python train.py --n_layer=22 --n_head=4 --n_kv_head=2 --activation="tanh_gelu" --positions="learned" --qk_norm=false --bias="all" --tie_embeddings=true --init="normal" --init_std_o=0.00306 --lr_mult_o=3.0 --lr_head=0.00843 --grad_clip=1.0 --batch_tokens=65536 --doc_mask=true
Each number is 500 + 50 x the weight over the matrix's rms, rounded and kept within 0 to 999. Layers, rows and columns count from 0. Numbers have three digits each.

# down: layer 13 MLP down (transposed), 1536x384, rms 0.0274, rows 1341-1440, columns 0-63
# up: layer 13 MLP up, 1536x384, rms 0.104, rows 1342-1441, columns 0-63
down1341:457525516610556645533437549520531508437483532505474395428426503536393538508416584468513418528429489554552536445490533447525497460405566427546484482533457467472594411529578445490520461501577528
up1342:495552509449430517572518493460487501505487514503393516465453400508528497354448423460550484560440495559487473519556514405520516528473414439504411533454568382515497543490423483504450525507516558
down1342:495505512564393552464494462485513513488386527497565443543569512482549477487453468544488493445568522447466444590425462442516507491552461437499492461459470504505462548524509520538463479494463434
up1343:451506494458496492519499470494427465477563517479495575501512393547510481484493491495450472437482511499460501428556528445452504574530463488429560447525468490524493445519523606440478428490588613
down1343:527575595570518571499474523484440483511503523524469536476498543527558467440371521530552463565519436514362468577504402562455560493524471585456509570506423512614546530497434534477585566523494525
up1344:524567523545537594581421432532506555458501552443544483555499643538495389415513470561478551557520501470430519567547573523548638457473464501347519492472517479485405521609536471458430464587515473
down1344:503478534473473459535485516410566396500469537467506412515573418508440584498473464447531521441436512475516468547405539527494560527553559525469475495496531456482573401490449475492480533477521514
up1345:565576460388492498479429415543536500489420558458520463439494554515523494529475595532504489553465529556545484508573432492549531526505503492505410447545507465507501319499459557523488530426636467
down1345:492434601549490470489546520483530444517599468514432506487433470484530528498475423447413513404529401531432499441551520461475513487525599464537433682554442483452490477501525544566435515598500472
up1346:509520518438526501509493495494587534490459530520560546417470459556516499555466490621469490559480529452455530437402494555487522435475478519579572552593497465492555443407454423520469592539433451
down1346:487480515586433444494526560507421537483511474584579414523549485456360497481507440450521502444513537563418454563489505474474455468512604479516503577507521459477489473530490484437509483445459444
up1347:522503577527640544524576528445424624540485437514488486581482543545473508529481522541473495574469451532541562438553484486527558475636539406503485591444441507479479484470453449446543527463513474
down1347:441607494528502447491425469416556448455534522457517494549544476398598504571501434534454518486501493494441389524572492455630520552507503425414588470446510507506488520515492495549527481432528595
up1348:509509504515524536487428492501562662476509556491487462452522572462550502547491531498567442432549564465438561443460485456534418521576512471538469595495553475547417532557450470467456526599488498
down1348:532490531457494458434452555435507466558510435520496560573556514480523482486504473451454397580459425531395456480552539420479533524457531451420531486561478526509520493545552545488536500499653527
up1349:426590528520460351521525531548495555480523522511449492563498473520497421498536481553560460501508594528502513512525459488466501509440608415479544513497495503475476502531546494516460476508648503
down1349:485471550476481469468478532592624518472471459508550526528541485499602569550537477494592449512498377428573481552532452516571415522483470491477448501544504406578522515514448457519502536537470518
up1350:511429546558479579485479550481553524490462437469665542498443549516400456473502544543513576444567435518493559490472461463486472541497450554445469428508537460508442441465503442450555549473474500
down1350:410511437483482446540530494442589408491441530541476581503544444432485527547464414468563331462545528404500496429467531515469499533568556545426472473426479596491497457506405486504493519555427502
up1351:538489421461543555574560512520542477481400560472568453391447541440451435554500540536558496570451514619507449486529511411490565402533534465500529484500519454528454506478501476409530506579434463
down1351:526486467307452490452399587509492533556555440556453484514528622444417502514534499541454541549645510505474508514520440493582456449563449442495540574535505499494576479506601528465488503497583500
up1352:484466504430485429356412613476524497537412453512452431389467472563549478502408546466493532378396590545535533431488532532520451517451508460550449557558512556510520425478569584447515470407579548
down1352:477481459547562426457541434486525569494490530426572519524499502489491465444524512404467554436491504441481542541542466502497522557518501445567516580492458440512435499486542485585410446430522555
up1353:467542499479472537492535559492551495453503384538525513462446488553404445478447497515578514518505502519424531513566611435525366553571426454552530505526472518496478653555539585420462360365432473
down1353:567550537579495466447506518410536471535489465491543496529417555532512509490638537449466535489498518554471507592502503443521470480495455488560522457468447502419506524472508454507443433469418507
up1354:517627485506393508544493499482553471508459489568474491495476536522520547457527465611541536523533638565507538458459430493540554394467466542422531420462570493434479502433555468458509506549468539
down1354:524431496466528439542573510460451501506512375492526478456529481446442431445514456466476484415528490557554495575518478538572482587543561581349478483509490484550424469489486460447510519570439513
up1355:510547435469458400468520530558482554487479523496612581563519487590463452429550512484512484458517558454441426485508439504492475502427398505511410439487535484526527517621470606482516416510463492
down1355:560427501566501504499546532510493483568557520487465441595429500461399491542502458588515464496487440519447444548532458574547508545526460492450504557581462430482465472554550493484558458498411482
up1356:453474507564479480509507464523501561475521494459497526445542475473526481564384539551461409466394619512479490485502578527531499490436486461516481469491556484502586500476429481613446482602502439
down1356:463514420515502486497475471423514445565507585498525477450594483539501492481493477581455516396531524523539515523467436458473452472496504448476510552539454490522518494515537492595522614511388418
up1357:502502485568529497456559482612471460556496525453551545510539441497540533538496470430547513481522486458599504447587452522489530485506504523395456530557495595415502556523497507438517518473477506
down1357:483574495496497442501444546482423538456468539591383420495490465522484454493575402506416500507475521498510441656450481574550560395430493554547510431527480479559458423581620429484490609410505492
up1358:425492507476479479482463461538498509478538593480580480529522507570497541597493476503454471547455531567462479434556575490524415511501451525495437505590510498590512451562493546420474406442490514
down1358:499457517514546446513412466438531490544512458500509500588458444503511476560492460481598547511485563529549507410528410609464507554535560490588524535429417487482548473545533535564437459561526481
up1359:535515480537539546484489411528584549439542572501415390483527528624500443573501369472414532500494433415460486459584413462483529473557477463489462570540454556483540473537544583503557510434487454
down1359:439575658498441483504606517444470430479618513427606546438427430436604542465570550539504552506542538447519489485617515390455520560457567550618490440476592375490456509399556529511344432451442544
up1360:516510540483464490497479509502610491525539507442464466482473476583496472464447479418524487580487438470570551476501564510520510537539566521472543386374430454532489523497457601583460550387479500
down1360:493469541518596560497431547550418458490501471528524471502520531484462452474483543542513462514542553648490499497421485587494537505526539536541486476538491482503459453502476494550470576457457507
up1361:492524600501525471484536592532510512500569532504537505484481596459512426552470505518457552461424505478421462439494591524558508508483547488470570441448488518516458456495483511528494504528525534
down1361:549473453512494511477498463509494427519397487519392454504525404525392409400520470506491523528478526488561443614465460415457511511495476489530436535454468475535506603515459535529501496447620535
up1362:539563546495554450406513507521513540477530519533512432435513492404470477564518385553515483488560533489489530538420635479544607497558551551470493524440527439570469546492523590592449419545548477
down1362:477468605412479510429493577428530433430486413513519552488551525442435546511557482458535408459487484447387491468522499487507531511452439458559503474528503470481530482394499407442575449537495524
up1363:508448525627455522521529487472536534475486515482556501427502527486509477456386417550535500448464440536472560559466415493523516525397534504495510470570481522589517473531511448503543575457515472
down1363:452512457393386562559476452494514583500529531612503493448510585547508489449388443414407380504404480467563558498515558540491560518437543425520534446477530603419475583539538493509527532507473522
up1364:551491594515533555578429535561475492492584620550444415598515461540520479560535533422409537485449552412507527493391506485470561499434547504479499485512424495521431465529507505553549474563526523
down1364:549521503510404453505483492488507539499458431370396505514552593529461383507508511556476555509566439415494462513389566501507523479442559469538487486464466465504449447511439518470595481472495516
up1365:556510627585515538427504475438515401502365486415456536437502598397378620494591520468588511494533574389523475481455523578545531407433417480462546464551454460511461543422434492476599536446606459
down1365:458492426450486482491559491533501467537493634429543530515510483440501583532532519522512568582564524486499473461458495476479417516557443461491508513518515604542481509496459445491472563478435500
up1366:450480555494491500487432527589471533409585465462449513576474444431431438568503508457548442508544515420502465528548574520454467455492432387518473525510574573507564590421478444521486517498592545
down1366:483492490495526400413454572365498485514414457526470435508520434463513529432513525468456536501438585536428495421440401481519501449581390369543497500538417587596535469496499553513511540546440477
up1367:465576548464514448488534384479435550462487519531501441407394540512389532445398445489491575604472475485478502440490457503467399546493502486536466498495496516523448513496410470462467568505494500
down1367:460564588536506524604430521562469525546465487466513462407556497475519482532495519571558578475457525434538509571442544458554490462445456444479550450574480523443452555516455534519542439529437532
up1368:559543446429642448374459673498574538537443496500435488325448497466401567517515462509500460561522448443566583599451428470574495508591470521460500549463469486547488506456509419571485574438487429
down1368:519533410498486572472469594566497486432540554432423467322451515319593460592544467476534502432471495523523429545570420459517578539534381401417494488496431481441443481505532479647424472506506462
up1369:412524595561506456506463481558515410544547500468468527472431562540515509496515429473516424422512511471437542488544542542499549420458478485510507385530498498497600508508484437428510629588469473
down1369:540494476403439442527610477510469539486386490460544482519531502563504563562590516447528492438388471512445479470559519561549506473504512555505478551470525540570560499521556511412582483475530461
up1370:490483545398510592530535495590582442526461489452493545465552491528497530572514476538526494597555525501567537596457471482432534526496451460538617497477534458392454557485506540520490517491499526
down1370:514500459498454469592499514573499527468461496457490510508536499400476584518470522443436466439472469429481500430538598521614526526535470507501492495467397517539439469452521495504479452492517488
up1371:475604398474520448496503516518472473605560388508550529451410510446517600491512571411531475575533546474583538463516609496553575483501524364568487514439474436486446492491478456439471569509433559
down1371:559463437463505526450445501450443491477589476489555530622593450508495584565512472562521491570478509641511479523492430515469558397471525475486460431423524608522509483512560530466529431472575541
up1372:548539514528460437489489546403596626486595408587546534518402525474392545492558523487531450513497557625510492513466448490486480445495563470574602471507465516583473544479478461428524467473535514
down1372:428503550521539525522479507558403501491504439480437640446435454483450562526469538491429405448442520470456493477501525489520507390502456550507504471494507596504512484408534481465526579536468568
up1373:408542497576574528483474475519419477366477529555563502480486539455503505454435498434558503434546511457513492471471495541533557507511509499511491392516495593466446492430479567496549488532443475
down1373:517449478401519519439488557520609604576542485569572498517507481489562487519545473460504450546450590514494472471516468526486372438420473538504457539481503462571473505503444430475441520452554496
up1374:480558464543504541542551529544559525488438464450459521438488502456437499452529505626414532452480498499520477537495499426563543544519532417585490553524562509465534483556580550493551432455480499
down1374:491533527492508466550449513489489517557402557436520463561513501522525484569473382449495494512545528507427432403504390434585391550520452503585508424435451471521538529508520448524471473561544477
up1375:471489492462480423556490471468508491481516532514441574582532490450643460582521502541570440458409441483488489567475500541548475479565525484464480404413484537471530486457559518508516435467459517
down1375:553515433513491576460472507424503532528534480471538478442512456526546450505476533477422462497522464607468444529520437528537416522402451496465549458585500486548361561532479505434535538412488492
up1376:431516421502396555504416510487487488611530395526479542483525515538484462476513449670451482480554496505571484380544440514612492592516478544450534445519535577449420541514384521496499572548459467
down1376:508499531562503566454584481500495400521556506415447583498487448404580493562493609517586509462481478469381548397502537525501566569552495486426544522459481478533529462488541429467453533469517488
up1377:504542496395474543537448534536482588523486580496499473433580527566512448459502441412479555430550508537507507455421554516557497426529462461348496484484457575428516514522445503528491468483409496
down1377:449504470457494525478566533492476525508454522450430481584430520423577511542465415451540488466510418509518531565503509516416475534500557501519517545466441486538504438545490489490484617586491510
up1378:448530445476502497465514488450432472494518418580644567491531485464461507546391413592519430457565525494528587473568529479608507473521438519463510487471576507475486526459399424471469538521557544
down1378:447467528449619489542488501496479615498534464532523525460509499582574582476468454479439493560524499588485477509522459495496476442567411519418500531446538492482542433504486559394568469495507495
up1379:589533504437556454458558472527413514418503506584462532488493476516448499453497475502444569528451466554527461550389504437481420532570569473563470455457507581570554425481455456497471416471601634
down1379:493477482567450501461435466428488427533516520542453522548529575478488495400508429571376477512462512457502528586468576524493540499456471456475487466579554498566531573558467516511568454472616500
up1380:516520506484529503474449527477585491485511484460544515528514484537513464535518432606484418497522542490474470495545521464538429589498446448570443474489440586497431482533499540484384526527470548
down1380:477505457467351397519555503443441532495483509456597535469507519464471504496512563512500574470371488488536534425543586498522512430512531530394445547502549451521633533514514419426526407430612591
up1381:526483578548562452582544477608484455483471550498507535472496459554498458498454552618422551528609495533486507516499418561468555562476551440512478583571506520501528442490528366508444523512509478
down1381:392533472444561482506519510602577500553562512504553534465521503464457457541461538449388543504554563658518523522420561387432446501549468466488452475577551521503544356448428452571459511389515526
up1382:468510567538578556560495508484493524578510477505438479482524426512547437552497458534417557495461603503473481601504526482607492479586507381525551487481412492615497627521531506512430431572489438
down1382:445463456495480430463501484510546430524424460493509439487509550499521510510532558528523533457474458477506487532533468502555501479543532559508486501440544537515551479451449482432532557475481516
up1383:476415487539487486435467462523440538460493481494509535567543475457541552494619515509480574492481470543468508384504493488503520457522575567564420413500507463469460536481507536439500603497527627
down1383:577512462427489604526418481474541446489533569451456405461508559472500570521586506580505561479471638440488496444426388491490489464422535482534516495531461488527477512627573542642592464508498497
up1384:497476558486512496488472499523539464464480531429436521487612409470536506514460579428506517424554547556472563573483576545516436538465431489499411420546536469484502476530521494507459490533456465
down1384:528573499549477640558562479459511518420469456509473446533532541462473476554483471499515536516493499501496486419525489410549476561620458534475523424405406555534588496478438563530622501406513495
up1385:406503478419564578497496524577435505515468445533599551475566574517468452441391610513490466414496426480542499526620449419469499474524469548462604490491565465439507461507464453458553501460559363
down1385:532497513587597581443544565387441476558457502461549538418519508499559544421512535474501511401625578472524552470607390379501530506515461507490514482485596540458429544585465555509501506504507498
up1386:494553439538510519561453501534403552441538618530436471563513525466500502461456485498440515513390490477414515489501401514542523562479520412536424569506489490446479413504420534411515536483430555
down1386:385533420620583587565405476498604563542452554507424537413515565486484491534459517483508507531452570421479489473479515577425481511517402520490475463441450520582511485540533471570499462472558483
up1387:483548540612488407532521489475479462497458461528588549548388471564453523502506495541493454516586480565540482480504522471509577478664528509535557515507489418533399595547410583526458486492493537
down1387:489500466517444443543545486498491519534476521453415536491523413498506465577460514471485393491527536502451495448618445496544455484441487463540557443517484394477481509430514538479464467564517464
up1388:431503493465540464429513438499510426514499535513539541480513441528546501558486543520505477554512582469568456424467525441487453500470458513584503563514528482522541562411582549502369477491601446
down1388:463456530504421530554551535527579477453548493446477485494426479494586590442511523340512484435494617502454630601480507464415429479507409532556500552487515505479465456522460535583513457478499490
up1389:482438460505484502429507569479508492382542422492531511565522526426420546514487502567467523514458529517464525460488467459494537489587533410494535532383508470484522464443464525529473427493422418
down1389:473470525530470370523441547501454473502428425534493494467522461536493410509477506492514513535534461412568477494587558473523538555463516539562535518492455405399547496497496494517505547495470551
up1390:477460495418467469479415552516494531508497564467424466502452526546511521540477489493521461536455543507463450514542455556495549464519501340502471538414476551496536455451590467513565459498470410
down1390:591607561517610543471537462469469528491482469492444464495619513524405463455487574462567417493509468471562432480472408452485602541448487601499521412462618494560439584536481506495472506578565488
up1391:556394487533552593522504545471477578524588412519404448595484591578518558401492463499474526472577495450421531546581583390564461416428525553491386561420430473544581462477498437500486488458504470
down1391:460463496601524569461548462559588424469507550549575521450500573443615405436491452448489536418530545576497442489458436416463462507445500502509474560432478439538466487489536460521495456473467411
up1392:432512584496466548447472501495453508508566518463559564485564537564508516659413502443397446548374548528470445549500531474592421449583512522538503562550454481545473481496384456418413511516556503
down1392:527561487522516459530556473461587445511483489553570451470429435471446470534565493518637567435515434513526518479515557506508449468574449540518456485579493464449492519493404495488509462476476487
up1393:534466438481543365529478570520523616621473473484411467508451514435535501514493506422539527518442516580517601427487507480440494463465492401482428517519491512547539511433398464440513484633565527
down1393:474426535460535537544483562482469492485495517433459516466544398488515492469531524481473479540536563541494447636490467483455467408500471466445554487525428496533566468523474463551412590443500554
up1394:476561436446539506502512460440560494485500526467578589525535532516607448446468493552498522579501465546536587582530410460432481470461563445499511543505588580483594465503444511497538478462540474
down1394:493476469446457517501535553492442416497562514492493598486513433431542572525594532566447422459470500472556479480550550446568448549501522616511528470501507425478510506443587520496528489491465461
up1395:509431520527421512468426473576556540474619478475557613557404596423394536475491605497526414552566495473474487490468487517494520387553480457462529528571522370508547510472505474514533424437577542
down1395:458485524466430487451458440544446464494513553506555515494452504464490520425465517596539534508607524492477475473452536423474488523484394526511458525481540486449610513471412483463510508462455455
up1396:565478545454449575516522538541520516505499542406544532451518499583514552560503481526546532432506620552417497583483473440573650474623552529561515495433433477536468561484461415525443493490473446
down1396:505507564488496584551522505526554570446529556496538551470479536487573523549524536528585545541467522551510473553419482441527516563472440495476530588480530540404513534524557574549437473593572537
up1397:580415595525453441505568442498445535510580478470544460465482464461459496492511510508456451404484570539431407496468438502528490548459582521505545506556410544516573443510584484515445375519500512
down1397:443547459521483485549514440588466529482532482483584415426522538489458452499582494464422427572472470543492528516541506557440517542433573460501542480527495489498461480540491492572592566463430503
up1398:460612453441552479527569504505471525569571440394470471447581538563592402504450533480497555477419520500452507497478525501511459484456438439530503515434427419511441555448599473505387585458646577
down1398:490470486445556529464581502462510505571503474493548430410462576490446557566446507483500529435520477444505412473487496429543477562509523456505539484465450503534503548464495498462472435522470397
up1399:508546510521524420448486505512482466482456545514493404500531449506446473535566521525513474459440558533488524492530501483451451559509500565492501519586497453440552339502548378536533467406507502
down1399:509513490523480505539553509415501508392495512418504531501561403464534542543425532487535500421451530515509505502436460555499548485450544568529518445474518378540513459514485530536498482472479507
up1400:431467488430495454493481533452480420543583545478498544480544572515487518469402497580517503528492413515528472454445523441467493472472452411446500428480444484598504535516471598419416533448588466
down1400:577502574510528425475493472557597513511488469478585497545484414537471483462557480511450524508506475499445510535566566611507512540439531551501619513479493392488501438432525521540542449482529625
up1401:451463537533530587536499486336462525464453516553531437472409504623501496484489498481620528529467413628519467559540511523478482466531476624522523442536486542468494531531452545459487512496542483
down1401:547437546406496374521481510472561496485480385486551513511527449343555414525491530475560442489459516467495506480439479432508521528461473489517533534502491442434527552429494590551500511579547489
up1402:430591533475419442453496461552439531446436455595524454527499494508499500427490564587484481470509497465486518389520555532539520492534494481536521470456472567544512597502482533442571515528452503
down1402:480463539482506559470443544479480483481463543537493401468509539484440525468468391463533497458577535422621466456515466487521503529523468486476479533562569450507467457418518482503539529482454501
up1403:474593512554481410496566415461504538530421393519531495476473566499455465568522466545410534480486536437522511471471428568463499542572506572521564530477478428583476541485513526360477444552579445
down1403:519461542625534528538418539503497540564451404442481502511563529529490468603553477550511479558508522448616482561486533540601491405545478520522566461459487440575425497606467501451465460512435489
up1404:483449451487540526540529466484546517418456489512492509516433527533505594531527601578454519538424517342507500463421432412562497477470561389500514521458480491517439503589475466524644540444497456
down1404:524463513509493583548529461457481417491510480503523555529585477435509542423610542529525508438479397484525469474470460514470500562478536480525592495516522539482477510542549495542478533548522508
up1405:505479516506484485481511569512537591469473535489460534521426425465470438482454542521539415531422505533452493420422524487531451493499459491460500446553504505538496506505463427520440412585506486
down1405:488389521549635568488521496493436454417506510540461464474520555532500530562528489526404521417549452559474472474556541560432579472508471479485416512449464527482550506500531513469454523400505531
up1406:435578560525596469576518585493482529495486480473471582448481576548541497480505475563470543541474527516537460558475505441430516551455523522456512513483462504470445473622467452488484522458521488
down1406:475555583547563546491456464521445557545541498468429524540436495544414539511393456444466477556424510561464476372485512434513420510536496498582569504540558453472546478553534531472552462543549509
up1407:414461419488463517480577517490425544526470535516501497428460570489509450423470587477370519551527546493488506535520532491459476555425533478482412572533449544404516512475536520422500418576516441
down1407:550426583573450481629450484559599561371570622409530554535503458548633513557447391499536537587410555537503498490462498429509418519463529385461602463554456517421419563601539466460521568468470509
up1408:515540513439393434520567631528440532503534555574437442502549459483492461478522484502436531426513430541465493496557442420536494481381493492511517506491521519496429431499440499442503445557500568
down1408:505527428470558538513521486504484510376499499555462527450451553493516496549466471452503589479555461611498561479449543422492450461506433575506452483491458444494465535481534481549462416541501500
up1409:458542451549491390403491493528427486450515537432513469457465513523573499476429495512492498567523459511531503362532511533527474473509567498471480440566575491512468554462415500409528596388568493
down1409:568472436533528488496492501513493474568520537495456579448476529514584590574473432496360448573491519429545471535486502494547488474474501551570445466381527581499434529561458452482449496580564475
up1410:500490453468472498519580422506445466457451537432500452488408535514525481455456470505515459452512480507442455407442534577461565407530546483489451433450549391446560498558465436556456525512512491
down1410:561569512499483486401517498571559438525514444512484461505577587524487431480537659648399462504573469484427483572435442490481501549504505527541446536471494536431525406478452561478595583507547451
up1411:503487530496538446497507598402497513611476485409473504501565511486531514492476471502464514514467522594414468557525453592562468418521432508512559467548458434513358438503434425526426550444503562
down1411:453496503554503456573454508587511583479526474530556538377522526462536482414636501473546537513361483503559533506465540498570504490413556452473481643486470530477502528514387487544484493456493468
up1412:372469504462545495473432541454549581502555441487525485492457413511513496517513550574483589572506477410537592491553477541530485477497582584524487544390556492590582426437559461523493514545534459
down1412:455540436450506475644511443503511437536478593440525551527488518500534430568549502565543487462493452519475516478492574556525576443470565563630512452456480525517551547496451443436526494545508609
up1413:561506477495452447527531510469497628564537460455449453543478473537511412522549523545532590484522516523544500468555528521593441500424466511547589550550508467520499627457600543513503467458483483
down1413:466549473425417494466414557409527519585413564506475445588576337548432541517469339471451527543498433454468446563475561480483466428510571478513526478430536455571545500507439461609621469424549488
up1414:507509546562542423532458525465510402470526552490464511503472539523440503433472452580535473485511556464518639480518421499528580500498514441525520470507548488595509525585526477500550490494409492
down1414:465519484542573432554499597475443461499484466446485471465434424540520397552522506449518494518530445449464463548486449533434544567518451490526455507463495521511404496472521440544524564498357446
up1415:544506582450402544458525580488539492538515486471442533524507565506462472446483445519505445441504496450479617555451489493466522522506515477551520488503540491406532428539469491547482550459413516
down1415:552503504437541528576449538444544499446448583403468452477594565516540508556466474505547578557531500454481415515538408530433547423515543519495523502529420538523516489506507477512505470569474541
up1416:480462434552463443556586525545519549504526514430425458442577445475561459549516477582550492584517526542437478450505461525513528531496435407520498495501524460438395573471482521556516503544440532
down1416:571452361485495569401521469463495525457521521562504535539481499467507513517549515493489464447601556419539511523478501521457410461481523565530491529481533592530522538509550560483451511488574475
up1417:489635440526517483544534480549588552518439457473483549560506471496523409493567516439435517467476396498572501570492532406455539542598409475475535484516439569520464488477479452482533434529528497
down1417:473464463525478504466464547533515520449498470594492505473496445415529535479449481502506399473498500505416481612473467499542437473435453441489430557554536529484469498531489490422442519474449449
up1418:492480470534569405549532533534506506495551548439491481502456428485435483577519506407563499447555486526535434618500438451511519519468448493510573474445519522499502564533476532510465555533502483
down1418:584546458598424443471380524602471546518496520463472467539501486504471406458462448541521445520513465545598503495496523521519476456543542434485436452443497508392503535510554538439502544519469411
up1419:467389604518532537550488553411477537474459540475497471382445474510486426561492490470545400474504483514565473474447438503509536490531494504559471532396467476480530532470468500599509583487558452
down1419:523520482491533479442570568529510514535499481477474517455430543498593478492524453553499502526499505445488576551508569562550549461439540466542580475539477438411476511470399533517505459525533454
up1420:414528486532528511566468505489495457554413471411492430437465521565491527578489533546495458507400486550450518354482531489463464526477405474466453563518483443399452419508528451480551569397450493
down1420:509425444519599459452533363441527525503540504564480458484437496482447470428493465430501497523560451558538498426452530516484434463536507541424508450564434508452451496499460469512445476519498418
up1421:483580483438523479445494556535521450475579558546517510483622579487638470557432529524467505498523477600494510567440462532428505579516491470537531538539588535515510453457445464523547528563398560
down1421:526537564463531592451523559503438542529578525516514488502498405491516543497441435527543549446524457423531398418514497493594528425511511444414519453583414432520503507439503556502526597498519493
up1422:531469417490505483458518420442516490561445539567553465589482553596561518487470433596415561434424456514536467508485468455501475494459525492503470567528454455549544535468506581535532483470559458
down1422:474479524457513539522436473485477496477516504483396460454506503493520435512575391472488430410576509523478472491515492488544443484524427525524607449491491533575461506407494474520502523573362408
up1423:500532603516494512493527439540589503476454409529432472488479577508525426485556519506404444438475461449563487560482443448517469455480508536376576440599529507513408432393529486486454546566452481
down1423:523396507558525510572479544449508471514498485557394529565514492395470504432417500488542464401414551425510487424426492488474541509490397467527456455587586552448517485418460466488478632490496509
up1424:492466472550494486472517543557454510474489434536524466429561486475539527491539507533549572517513464466502539627602511459576498554451489438506431522526527528497491480457493461526527531501528523
down1424:569497424508480434444493485486530474516584491452550447490490428484501545470464389512510425441537550443478468476493544567527574510466482503464495515603559545478455517485587526544555506533560477
up1425:526499473420375595461494448520556511407413600469557524494407423533502472455565549521585480539541551589469441483421487501479519464459485486442436522461464506420496438457495463493472487508515521
down1425:499545450527491507418470546478493426517473556575483436506464505566499621485493539457523508533456542517522384514492481565507595426546504495459463513569533473577542507546529407525399518559412491
up1426:557516551524439464509556477469458459495476459545470407533469484445431520438502494479431579596424535521461487528485452477497417455478524499535598436390384427508500473494455408548416494450519457
down1426:561548483430548471548584563539456533467434458520599447380509420472542566434528557519486556507535463506460513485560466549436585469541479455455342445463583512482544526490588491522492428520552561
up1427:550527526487494499550484517448467522580439496550419422501457493488472487539491455424488494426441436515479430527476543462531467524485399479482410522624509481583539459450556459567483460556552518
down1427:541404472387452458523512509443466503471536474421504442540522443443495495536503542402427461446548532493501543568526392538524512561443430520489560435464518556480507508559496462495490448523548558
up1428:517536508434514571474468520505559514411499503494532541597492569533584536477546525506425563524477569512517540393587494471410473512442512479450432595528493496508457510512464391453510537487487568
down1428:494363483446527457570441446515432479591517498525457476541468473515457466545482479528518480423517484434533509581464460554566511476534497549483482508508436611453596531555472536492410500408453441
up1429:468564542458519511622478517613467588566444442551460435504590537550490450427474546537443449497535426504539540532511517460419533426543460489505531534416529467523470497569482400547492566534501513
down1429:517484526468493614521468533521516495475507509578503461565548559476488549589522436446557543578461547511555482567455510384474431433437429438514519587509490493486517532625491437484490435512395513
up1430:519555515528539571514481499442506606436399441521537469427484516479556611465452526452513421467501494522524416455553498556514456543509480495437490549547450514476481551489478481572471606581573426
down1430:526469568437523481544479492547361499587485486493514493586494505462545413545508440465509444501537561543547486496450511481472497423480499417555516468541479424568528475490578536570555511523441459
up1431:483391489428500450547565428449487505352561472560616526479528495487493434525439459523420499522411452493457502509501424355406366504547613415542433472475428548489436460518484419494455479562549572
down1431:444481527514492580523534486486576406542440530505485537614543632465516437449559504497528490619538455460524600499472419460525584462528529485542461532459409476503478490604494500535554537528480481
up1432:554479539561471560437479507537534543449465520521553430473522469523517531453456512619450507456544538493457599418503511470539477526503571607488517531515486491516586448469572458471508489561488568
down1432:571409514433502464451443531587504497447610512498511486621520491498508468559445503547491548506441546513561399559489520536517417533413502524461519467516559462525530575526421587416616540478397420
up1433:463403543526484521588434465560420495480537565487513525499551486456513560596554507477534507511466515433547477501416517490504597549564476447475394527497533546554513455514529494495531486509505551
down1433:508482529476471471533538424520550524520464492585463457593483500451544465568486515481537573528532502537518497533483554497558499549477542460481489484539490468494616510551410456454452573559436492
up1434:562426489587437520577464454525511475521573504433436492519531490502535568588511472603438601509564445423545489475537425586538568445444446434526561520561505529530567460477545529483472534519576564
down1434:554423417527506527439540447498497502509489524493424501470472583475554500485476584512526587496500430497525562532558531488450515528430462537456588552563518484512553542523425484529429508537498552
up1435:526508504447525532553499515523483508460525491474501509492426491525410493534486555496541533500534454456468478494592614509540585518445474479546558457434460483472415492488538469461416475562587490
down1435:575443595491602468476530522442440483533462484541531513473514531427493492564471472524437553418515588480484454516493420569487456573445487512483630506511532429530605429536510453518565556428558563
up1436:568509548462470542519557445504568506562426514583415450510452501485510512480558510579554513549550463479538527579525383482455489533444409505471589495422438522472570542527484505510470405549540570
down1436:420490530522488552475472489513464419516479475490531578490568439476505488502527480519437550469479493488484513511444490536469640524506516505502306552497610538526407427505462489418484525502492480
up1437:473619439455484517460474541464584445523492521548525518446493484456529504558554473549432607511542454400518436564488527425527543534498414487552485550415521503527424491466480486559555477378578467
down1437:507634550453545520478487428570555503550535441544449515518487434483448528539476478501418408431438408482486624463497540505516522466457499540577490529436482484575561457449438557592515560548469584
up1438:591528449470509424489524564476490518539451516452480524499427561399476518562493433494485536419561602515572478498435470502578425451501592408498579571489572507604619581537393487466444498434375417
down1438:516630558576481481578534534497540565584485527483523549492475520594555537493552493525508478535504487501427510502606456569451506507496448566522419529513524438452474482578507602519448404575491363
up1439:549446554507447530613491457434455540534490535395448490617535505443476522416503420493485536421518443493555509526548486541549486572551450499562542486471523530462548492445388574426580474540469584
down1439:500577478475479492477448506489568401514449452488509454466454452446476535528520535555476539446461490536439473467418568542456523405472449585511472482577502518498482487489466524505486503537533535
up1440:547528590501537503424564467463447542476492531469486456474500577492511519523507538506491444483581475516518570573399425442474488535541468564507507552482502514546529534444540461552451468443616453
down1440:459420525563529502388452477643474488437479492520422487530448453471563644487517504538480440510478426548534554518509509494512564510465464500600528518478531492483516588467488439562473504526566539
up1441:431472547531461394491474431568510475490532480499490479470503502427539546519449453513476445541493507539494454409456426462400516483502588409467501510492581448571561532474424422457542466480478494